Each number is 128 + 32 x the weight over its row's rms, rounded and kept within 0 to 255. Layers, rows and columns count from 0. The size above them is the row's rms in percent of the matrix's.

# layer 7 MLP down (transposed), 1024x384, rms 0.0837, rows 841-845, columns 96-191
size [101  99 103 101 105]
[[ 99 105 144 161  89 157 136 154 139 113 133 152 119  90  90 124  95 114 137  75  73  78 130 115 151 106  93  96 159  50 142 120 114 150 188 116  93 135  47 171 160 163 171 136 176 101 168 115 123 126 136 110 121 143 129 126  38 185 177  76 158 154 146 135 178 109 114 165 100 125 104  92 108 135  82 141 177 111 144 144 127 123 130  67 137 133 128 192 155  86 184 130 125 145 131 123]
 [153 155 124 174 136  99 199 156 137 130 108 113 168  50 173 170 164 104 119 118 178 117 108 153  90 105 104 136 124  89 128 175 103 134 172  54  96  94 138  65 125 172 182 103 128 209  94 152  93 139 149 142 199 118 130 172  94  87 182 182  84  95 114 126 106 146 132 100 164 143 104 175  82 171 161  81  76 150 145  96 138 120 118 164  74 132 119 111  90  90  63 128 116 121 179 116]
 [ 99 175 151 107 127 133 133 101 111 150 130  96 115 156  96  69 159 169 165 134 109 136 133 136 117 141 132 113 169 137 116  98 155 151 146 118   7 139  97 203 119 108 162 120 114 148 149 111 192 170 119 146 141 133  67 111 144  82  67  79 171 139 148 102 140 141 147 139 108 171 127 128 184 109 176  85 131 127  57 118 122 134 130 199 175 139 101 135 138 165 126 212  97  60 113 113]
 [152 200 128 124 162 179 178 176 127 149 144 160 102  86  94  75 117 130 150 129 101 116 139 123 110 144 109 169 127  72 150 149  89 136 117 120 113 156 101 115 125  90 145  53 147 187 138 126  85 172 126 105 117 160  82 174 167 132 128  79 131 105 101  88  45 129 138 168 111 103  25 128  72 106 165  81 128 116  91 136 114 137 143 122 117 132 155 138 137  94 201  16 118 136 157 121]
 [154 137 124  93 168  56 163 163 150 114 173 180 134 143 102 136 117  94 145 136 127  99 135 129 133 150 105 139 152 139 126 189 101 107  80 114 113  94 142  44 135  86 136 123  83 119 109 113  90 171 109  96  89  85 134 168  93 162 149 110 121 161 103 158 141 182 133 151  92 129 155 170 185 156 101  98 150  89  89 131 140 180  91 142 136  97 145 110 155 127 125 159 136 127 104 175]]
# layer 7 MLP gate, 1024x384, rms 0.0942, rows 842-846, columns 96-191
size [ 97 100 100 102 105]
[[114 147 123 149 132 114 181 164 131  83  75 132 173 134 143 200 139 173 116 140 197 147 126 125  92 126 105 162  95  94 164 157 159 132 111 117 113 147 139  95 110 140 154 126 168 110 107 116 132 117 153 179 164 120 133 112  87 166 151  91 154 146  75 109 162 137 183  94 158 206 154 154 170 138 136 157 175 167 141 142 105 175 143 127 178 133  92  98 200 123 150 124 160 144 107 100]
 [121  89 154 190 125 133 107 118 105 127 149 142 101 125 108 103 128 142 119 127 148 162 137 125 115 146 141 101 127 161  83 115 142  85  50 115 229 127 117 134 160 139 131 126 145 155  31 123 101 196 128 118 146 140 150 147 128 107 136 143 126 199 158  74 189  50 165  70 132 115 178 132 122 107 177  99 190 157 101  72 137 102 181 122 137 122 101  94  86 116 165  54 156 120 134 122]
 [121 142 158 149 170 110 150 164  85 133 153 128 150 138 183 115 159  60 135  93 106 148 146 152  95  93 178 142 121 119 154 131 131 163 145 128 109 153 136  94 139 155 144 157 111 157  77 124 116 142 160  97 100 130 200 132 169  86 142 110 161 152 143  44 104 130 146 160 120 146 150 114 110 167  99  69 137  88 137 141 136 180 122 119 121 112 131 119  92 116 112  83 170 100 129  92]
 [124 173  92 141 194 131  84 154  90  87 167  88 124  71 139 146 126 157 117 161 167  75  96 107 159 111 136 134 124 115  80  92 144 126 114 204 145 132 161 113  89 179 157 100 124 106 119 119 112 102 124 143 130 101 154 140 137 166  89 146 101 180 132 101 128 134 130 109 162 118 114 115 115 116 121 126 177 110 140 109 126 144 158 104 199 129 194 132 126  90 122  77 217 128 156 104]
 [119 204 112 116 131 134 162 214 136  42 128 112  86 105 102 147 115 140 130 153 116 160 147  53 118  90 132 160  57 165 158  89 127 137 137 147 111 171 120  96 167 118  71  97  82 138 101 116  99  73  98 111 147 123 117 103 111 147 201 155 107 128 124  97  37  92 120 149 146 145 145 138 148 175  45  85 130 146 178 141  73 118 165 175 120  46 151 154  94 145 114 133 104 122 149 108]]
# layer 7 MLP up, 1024x384, rms 0.0936, rows 842-845, columns 96-191
size [100 107 100 104]
[[ 98 108 126 150 128  89 116 123 135 141  75 147  92 110  79 104 133 111 151 117 121 123  93 121  81 127 157 115  81 106 118 168 181  83 140  85 113 163 138 170 167 126  80  94 141  90 166 131 133 136  89 127 129 127 121 130 118 142 147 148 175 123 118  73 148 104 172 117 144 179 131 156 141 103 159 128 173 158 119 134 172 169 156 116 208 136 152 128 146  78 123 116 125 166 109  87]
 [167 152 119  96 129 174 187  88  99 141 159 144 159 198 123 112 110 186 122 129  84 100 118 104 116  77 192 137 189 129  86 132  99 146 161 128  47 102 121 168 115 138 146 118  60 130 129 171 107 168 150 119 125 132  72 107  87 135 138 124 136 153  71 125 128 135 129 128  78  92 142 173 147 130  97 126 162 155 111 168 120 130 153 121  36  95 135 150 137 130 164 135  81 167 144  86]
 [ 61 153 141 109 145 154 150 141 109  94 129 155 103  71 181 126  55 122  91 218 156 101 179 148 123  91 142 124 140 152 195 127 114  28 111 138  90  64 103 158 122 129 166 132  74 160 135 170 156 115 104 132 115 142 147 132 141 156 104 121 159 178  64  53 126 118  77 109 121 118  56 161 158  90  99 123 100  79  86  95  67  80  65  69 117 137 130 129 147 187 144 170 105 144 111 118]
 [ 89 124 138 184 138 160 156 117 112 105 112 153 106 147 130  86 121 157  99  95 115 135 122 122 122 160 120 109 121 117 142  86 123 172  51 124 166 113 161 132 189 221  92 159 115 194 127 207  79  91 163 102 129 141  99 103  75 104 122 125 127 141 105 152  99 119 180 119 108 152 141 183 102 133  83  58 102  66 106 124 125 124  95 132 122 123  97 159 133 167 136 133 165 149 150  71]]